{
  "num_hidden_layers": 13,
  "hidden_size": 448,
  "num_attention_heads": 7,
  "num_key_value_heads": 1,
  "head_dim": 64,
  "intermediate_size": 1216,
  "vocab_size": 2048,
  "hidden_act": "geglu",
  "norm": "rmsnorm",
  "norm_place": "pre",
  "norm_eps": 1e-05,
  "positions": "rope",
  "rope_theta": 10000.0,
  "rope_fraction": 1.0,
  "qk_norm": false,
  "attn_scale": 0.175,
  "bias": "qkv",
  "tie_word_embeddings": "early",
  "parallel_block": false,
  "extras": ["some layers without attention", "local attention windows", "gated attention", "exclusive self-attention", "value embeddings", "an embedding shortcut", "learned residual scales", "capped logits"],
  "init": "orth",
  "init_std_qkv": 0.0315,
  "init_std_o": 0.0,
  "init_std_up": 0.0315,
  "init_std_down": 0.0,
  "optimizer": "muon_variant",
  "learning_rate": 0.00464,
  "weight_decay": 0.019,
  "lr_head": 0.00661,
  "max_grad_norm": 1.0,
  "warmup_steps": 200,
  "schedule": "wsd",
  "decay_fraction": 0.675,
  "decay_shape": "linear",
  "final_lr_fraction": 0.0,
  "batch_tokens": [32768, 65536],
  "max_seq_len": 512,
  "doc_mask": true,
  "train_tokens": 643800000,
  "max_steps": 13626,
  "dataset": "wikipedia_en"
}
Each number is 128 + 24 x the weight over its row's rms, rounded and kept within 0 to 255. Layers, rows and columns count from 0. Numbers have three digits each. The size before them is the row's rms in percent of the matrix's.

# layer 4 attention output (transposed), 448x448, rms 0.0518, rows 52-58,115-122,179-186,243-249,307-313,371-377,435-441, columns 112-223
098:143103178107142111143122145149152114120119114125103159122168155150108121105106141101135142150129127095137144130139127088163169071178109112193091119143129132119118111114175121143137137134160139142123156107127087148130145147141139068163180159153118144102122171098123121114103128146140090134138130169094137127156110128140160149137147133114
099:145116140101111171123172114172113136129102161078149141126071104165126107127129121085122124130123103086111144153123091124122120148126118188140116133084093137114114123140107094122096154121142177116128137124113123080078126086145151115060123091102179130121149091095110095152115150118155110118135139187201113117129122128070109127130133144133
106:152087164151155119078098108104141160157134152133088153105103127170147163134130107147150134166137146167090166181142141102105155166131162135155147132133133152108137105111151156152098151123108176155119150117128091092127108155151123137109127133118145097118137105096165163139146128117130135124105196125136103130137128115180112104108124094129
093:157095151107135108095117114107102125146106102133132162180104155126163104135107153156117184113129100170070070152152138143110110156150124146114145168167144089103102157110171145105149157110106126132121124126155134200145099157163090128141108133095132105138148094126165103111138145122161132103123129137114138091107106124150162124120137130133
103:153131147140120137115139105133122135140127102118114158107138163114142111139106189115104144112091121151143075103137122130110142102151094160127137156133149147151121094140138136141123142149131138164127122134121119175145120126113136104093115130100177099182120162129133112105162125068117080178098074129090118151103125111161139128126160130171
101:104160130103123121153162109127147165123085102144163110164143137148136066117110159133124141131142106093137180128126113131086141160125131112089136126122120147105098134163153102152127101109142128154138138129158083108110160124069156143109122127151126135131138147140150172166154120101118123167138118113144163185149187133125123091180132116134
092:104116114128116132177151152137132104093097143173145158132126130120137131136171109149114146156103136142117134129122110115099140130079146135125112092125162131148130100113100119152103122152101104114144160084147185134129108120166118152092075118130126127138154113166112188109118077117136146126093106153106081135074106109103138106101138108125
101:116104117154105132117090103106104152103106092129120175087162128096091140131128128163145122145162138114141139122127133128114146120150126174116113117110124152128152117129097130127119068090144135182151153113142178128120087153156160120162147151087149152097142117149151143129130131116105144161136160130137094109136122107074139101165155138087
103:136167116104167124163104147071117130097142124115095144141147131138133124118121135123149095089128074176142162079114112124077123151111156109102137091148126126119173118161157110154155132132110144086169133145122097117176147126142125141140125134161049083106188143094131146146121110152100141111185126105142132136127149121120126150127137146143
106:100096154129112118167105063152154100130142119140188151141111126153088154144123170138147081137165166113122131117130114134107176149165135153140122133129099099107116115177136094127111144122112143105094119131099094177141143103132168151167134130107138124134128120120166164122119098121126120125142117114170131151138142101129105124116171124111
096:124119124091158097142111148106153109129129095152123125098149098133122133128119138117142155107131141112116114148124114163148152130153128145142151154132113136159144171138110117128089083083105079140127159155120082094124145194125102136137127159081170118142174156123115124090111100116131106150121124156133145112077165144131119175100112099098
118:184122120159173113152119138127088120121122140119110147127119144132150112113145123081130197110145107140140111109113126133150054141129144119149109124116144154148126130133146087151144101196096138137089099151106109110125112104170134184153171132133121092187125123115147119156145137102130156129108108107128161083154103133134104097140112158176
099:111126122114123115070161090134130159133149134123146163131137106155118124160151132184125097127147129145145116145180144162102154136148120148142161157108145089127147116076095134137157117119128116122104126161083162169123117174167104110100145123122116145130074126106129103123136128122174149152123118150145106142122114117129081158086128120124
100:129086100102134148113160110127087126150154158098125129135135077102142131143122108143108159160168161123122085161116146113123100094154109164149145097119125121148137090150155135137170129105138124111134096171117129105130102118163167124116151127132138118118071122144121109109180146155152124108110108137146115151094131114144129145117166162109
105:098140121144138127130148125120134154147113150106124090087127141129101141101090145151123149136113086123143118119128148124137116163147167132096102083143177101169101169115161128150109166120092101145123146092136113113126108120141125146109110162154161144094116115135118120152099130121141135113123110172095123143142124118134095124128150163136
101:146142125128134162100122135127128165170143089153170156134136134098112132083114126136122142124120141134128169167116125153153130128107103081112128098085132113130105131069113131120116115108168142097150139085133133167070152147134109128111143116120106154113124138074123124100157106131127122197108128106116162143142129119127105193156107156158
110:136088075140154092118160160115133112122121155129138088138150124124108145119151126134159136142110107156139108157116086126140103078095135182137105093133164158141136165121141161134114101140125128155104094138159124090120150113103129122119114151121078115108138122125096121123151132115084199147115126101141160124103131135124158138101162152118
092:157169157149113129094115155107117086099134113133156108102151168117108127104140110101145136107134102088131148118140124128138129121095143108128112080118145113150108088095114115126077135071133148100144097114130116099136114137143163126191125142095112111083167140117092145178108145115109164116174123099132125120175144124186145123142119135154
115:105130093125143111161117146112127132149125121123148160128131125128160129128101084092147130093142096155110134132093110156137106098101089122118159104141085091102134105110149103145156139133114138109133114143121096147120181098151084161148147141101120110088125173066132164102137093113124142122103148124166122139139140107113118174118142095165
088:130116115077102124130075143095146160114125127103148119128136112117113097136131135088135132157156192140095110145114159140173131127129107085126124183105123109140147126151111133159113118164118144135147149132106180159098143130164138123120113130182146156129125144182151157089126157094098088167099140099140158123091157123123134092139124129135
099:146121126140083144114123155100144103133110078084145118132158156118106137133122223116133138111091138141088109127112113125119133121109122127136117078084151152125167100156159092112127160112094087119167129087111165125096103119154085159136180088146136142183132130119127066139141108142066151124153134078129141139107148122141110083147167111128
087:081141125126109143155082134118152165135131159071154164134131077155109127168157141123124140133145196160131163133141161062130116152181093141149136147157108101130198118131101107181138127128184124132125063144156119094143153138114146158113104122133147144146112117143116116167165134119115120129133124098126136104127099100125138100118122156136
095:113136126134161112125152148167089104161103158139143102132112135126147125143165143074144119131156107099102130123148154107143125160150148077141142162167107132163115169154173116111137130169095141131121100123132119146115100123134108099117150149128088116108119110101137092142102114100076182134147087137146131103104112136143140160115133091134
097:115102118099109126193112117128110095133149106106107119124194140147125083133164120124125124128105148197122141134109104100129126121123127178149156107128107127133162143117166136143111149116117132137136087127152114096124137153136167112123113098127143090116167119087147128086116131089118131150116149137098081119097120148087149157114097127175
105:155137102132154158132121144134098117106135144124170121125125126142121099109165149152164137125091127172161121142127160132142119113135137141108127106152183151164124149115112149143139108097135137151124121154142158149084117110132133120127127096103138133142170139118062142126100091105137113152135116087115129101090125148103154073085132145137
101:165064120122143140144108111088152121158162117125068065094144092126095115136162091106177176127123125118128081137156121101092161144106191167158149117132151181150113119148158139137107123107116136097112135113113152168098082110135125112171136158112154156174119115145127127110119115148130130116133139135089139175132118132151168135137135169128
099:153106125102171127135154090164127131139134106133146082133130141140136154103083137104149163095130148069110106117093110144144105100143117133147165106153076128150106149130117100122102106114128109122104128131108134143136122129106142127130113121159141113114143143121102092137131090095070141142183124160137144152122179072162144123146139127122
098:127109100141099162174156066103111117109116175119161137168129150175175108083151116134134112094094135144133106119122114108104128114136113117102154118119091114135134083110105123160129144141113137154104174122120129097135151185107097134138157104111134112122112091132134107150122116142112174154106122102147134121163141160159111143114128134089
101:127129102153155143108148133138103147132161153141099168092109113113089129129108137088124138088136093103135129128146127089132139132106142109119106080090129151141160123152160122160135068149118105136144158042110151088133088112095165102172134111147115139124106168083075153130162149126128130114124136126138100120160138100126164095139120144138
108:080148132131123140171113147127091141160158170087125134111158104124137120143141148143139141127151170099114105087170208152132144090148110144115117089137123096141133152149130145151134140158131140143128121112141133125170153130141097103101126139152135155104094130146114092122120115082163157101059117153130126142144116098121131147106185166108
100:170161149139095130132099159148138125120121144114140104071117082157114116090129124087121100071103132097117128098180093136137149102117110138133115154108135123120138104097136130201135170160131131119175118155093119126195146114187147120143100141127120170137137164124124188165153111151118133129132127117119126108105098120124143106135143145170
094:113120126161136153118090139159104133137149163092183133144138118160151117144149120093112170143166160118151118101141126160123121108149151150137097166098141124115110113121114099132140136159184130102132122120116120129165135123133145124112117082120135158117099110144130045141113125102150122152154148156091100098175116131105109130188132153106
088:096144138114126137120148133112105121146125146166141116134118113116113154112141124158103132119164156098138098104097151147104121171146107106128121182119122091133171141123138092117063111117140130165118118139110135161065118139107112131106156101118129151112086126104148098086153163122157099107120172116152084106150118130129114161116149114137
101:095153157163099152126159102118124146120127147119096102111114147166120097116172116103131143097097131168113113165145109109112105091164138126169117085117151106134134128119079107105104142142136120094142104115142157121138152097131147117155158103110136176157135133149177117075093146139173178092133149105103118163125118126095126108082131128137
119:113158161097075115144148126122135144126143101119176116135120131127147140115124118088175107129118133106127123125156086139116128145123114113143140096146165130145140105167162141118108148101146107116157099105121122125139165119130115093081136134128139167125152136100135128112132110120140131160134088118131122136116173133140157172098153089119
098:131103133087116155150097112168127145142125134170104122140106128123165111147170082088122090133158120089086148103141079141146080150158099128152147148140125140123118078112128156096144081145142160156130127132153090107109101116154173122130089154101137133112138128123165134120060124127176117105160105136113107103107092130105178141129062141151
097:121104151124156141107140086145133117107087109183127118135180166105167105086144136134099081074130106160123184147128157113085071160126106123080138137153110182119074165116154125136144122138099126072143118106127140144122105100140163161132114128117126132158143133146120164149129139164099145104119144107076125164164154142130117079127118120178
087:122109129100151169115163110130124149124100150110106102148090111128101097132122133121147180095115144129132119142111145189128139153176140167093128110134135182130143107080111162114131145128160141144125113139146121097150136152101183150075084081144131152106109144141118141088165120139148113169137091146137169132153150137166139149116126092086
079:086134174110135135113159118127114115132096126079095091141131142146161132095110121109117129115082134127155102127126151065097149135127159169122107113138179135122152094144127155146106123114158095116139135134112125126148147160128125138142128127160137123160093088111073143117129141141117146129155073131141144109145158138164131141128125125091
088:137122131130138122146129146119133145126120156106106128121175112142180139128125108117112133123125188123131168100142117123097123158125135132124117113120130109128133090124126133151082120133097145143140118164166171148148147092149133148143120097110123122097102122095113101126130077128113096153138146155099078120109131134117116168105107146130
084:146127119125123134099143120145125139082173134105117115083102106115125146125153134128096144150143125167133139140105133150085096173072079148147125156107098141133136146087107107125143092089101129115126118123118185146094086151147095109157156106114126136124091145142109129141127119155117136109096169115163123151175094181128120110101125156102
091:097157111118144100158112152195157181129112092129155134106166149135092133128125100118156116130088137113143160081087124109150126127108139096150154183076136106167123146123105153118130135125158139104168141104081138104145096133135059125163095126161133142120134145159093127105126097130150131102068079133088151141104093103123132126138162152135
086:159123101114145117100131111106132130086194149138152142126136111135100151104159163199129129158153176150102142089103112141156121138112123125114114134110143157143146156142124091168167111099098131112131119108104175118118148133141095111111182171152147114140097097135137101160161142161126125114108109144177134135131154165128143101107128105132
091:136127109083119128144153116159131146105132126112108120114115123152128134145148128170152119108111143146104137057150138149137076177129112153151130161131165137115139122175143125118174130142125136149099120108125132149122081111086099126123110101121135112089108110145134100144122104123110102116110138107159105101154101081114078148100131141137
110:138118145119164137134093122108110131128177085126132141141148093127139129142141105144126121137154101135122151119120157134142117083140119141119160097130123104125082125145131125116112150136149102132151108130122138156131104124143099122149117142145203079128090123150117135134169135077136104137158127113139089149125154131138120150115138108155
106:152156124133144116124097129129091126125114104147106143132125122140110133158085094163119164138088129154146172130132130163125106138097122093110135134131114107129116156119130112124135133115124102138132116091165164085123125119102110148169142124135125103152168141171134093061125180143170120134114129159126167137100163112134129120159093153131
108:159141118155159138140141125195105140129090128108156123085147121144154171128124143156117140160105102126123172135149133107135149146120117100142113118120129111106093091117107103129073096131135107170144140153113162136163142143126155113170105197127136104128146129116168112112208139118135141165082090138108140113098115168122157133138106137118
107:127100147138096070118130138112155152127112113135127113113168122126102118100129169126117104133154116085154209092180126104106142115144101118105153146146141114126128108105148130102156124148139121128140136146151127156131116128143130183143081114160169117145166082151092121167137159134139139117120132088135192093119083145124116143151112161144
104:157149158127100121095149137088104126133091147083120155113117123131100124131090128136103102126112151124127148115170121150133130124130148144130138142189135127166108127148122115109124136093127097109156126132144147125094132136096136127165116121149140131086149130126121122094132095162123066131126141130123130151086132111135161163123162111101
110:167116114122115153136121171122095140153124128113116139120109149128153141126108114121167113122118089150116130156138153164136090142091176088130141107132114151093094123135127102150118105098119132122119122155120116107131156125081150145099143099120152161095105134125118159129132098113132149124120126095102105138134146099113154127085107140130
096:089112125118143165090100098109163119139151160121111048175129163135126105144127147112156141139116149106094112141138134155142155124144116176102143099104084109098117107133155147134150129125138100129083118129162083111169106116113123123142136058114129091189116134127115093118142106132124145089112106151142139140126128151122125104143159110126
# layer 4 attention value, 64x448, rms 0.0519, rows 52-58, columns 112-223
097:143152132137150159180076163165112091100131106133132113132127105136127118134109122148140157081178128150163144110110154084121147124114118162137097092174179090164100100145099124140177105086152097137155096125130095150174099167137118114128084116135095130132183163112104103111115134137090130134162098121095214098145134127139154156129117156110
100:145114109072122147182142129119167125157155122100148105104149086169157130146122122136137147090162148078121168059156121098160123152111163165145118153090147130102135100110117119142091122098150137124143086128161144171123114087117167173165102101088118129159117091166100160141126048121131113131135156140141115131089128104098139163146101118129
097:110112152141159121106105125144136119145122133127122156161088108122138146092119114094133198154118124149119148141091127170114107130110093159148114104148125138128109200089078094087112115127136155110159131149141096162144136160148089122136119091139126121088124130138127118166147123118121101112115120108154158132121147153135154128098128126100
106:113134130116124126140134152112094182109126128149147131096137126179138141123095115161098148153103118164102111195090150106137102127125131115099146149117160067154136120143153089142173158160104119131128122111131133113124121121161142140107105122165100138154123128141115141127157110094133108108120150156103163104142105116139150157149136127140
101:138123120169113124134128114097084134124181122152155159124145137100126122128141115149096137151099174149100124156081120161163127112127137118141125110143185141132194122071149095113153141111130075122137172097110142118135081111168140105119200129140138143152087128126120118130122155114093155131158101119150142154112155150167130111112144125115
102:118084141075147158155138118120134166121150129104108159142147094121107124150141129136128108096123125127127160148126173121129101153193092131152110098106183121123133133195110139133182128086144166134139079124112092110111074123086116108131099115095132113107105098165125069168171136111098110105099154101131143092162117121105138129118115163131
094:131134210155204118150156172150115119108104097134152118088131132165111085129158136108135166134112116139155117149120131109124097187127133109137122116130161159159149178112138169116138132145058114106158141109092132125139111092166135092145139135186115128129169173116117161143119127079119108159156133147119144114108142146107108084121128087114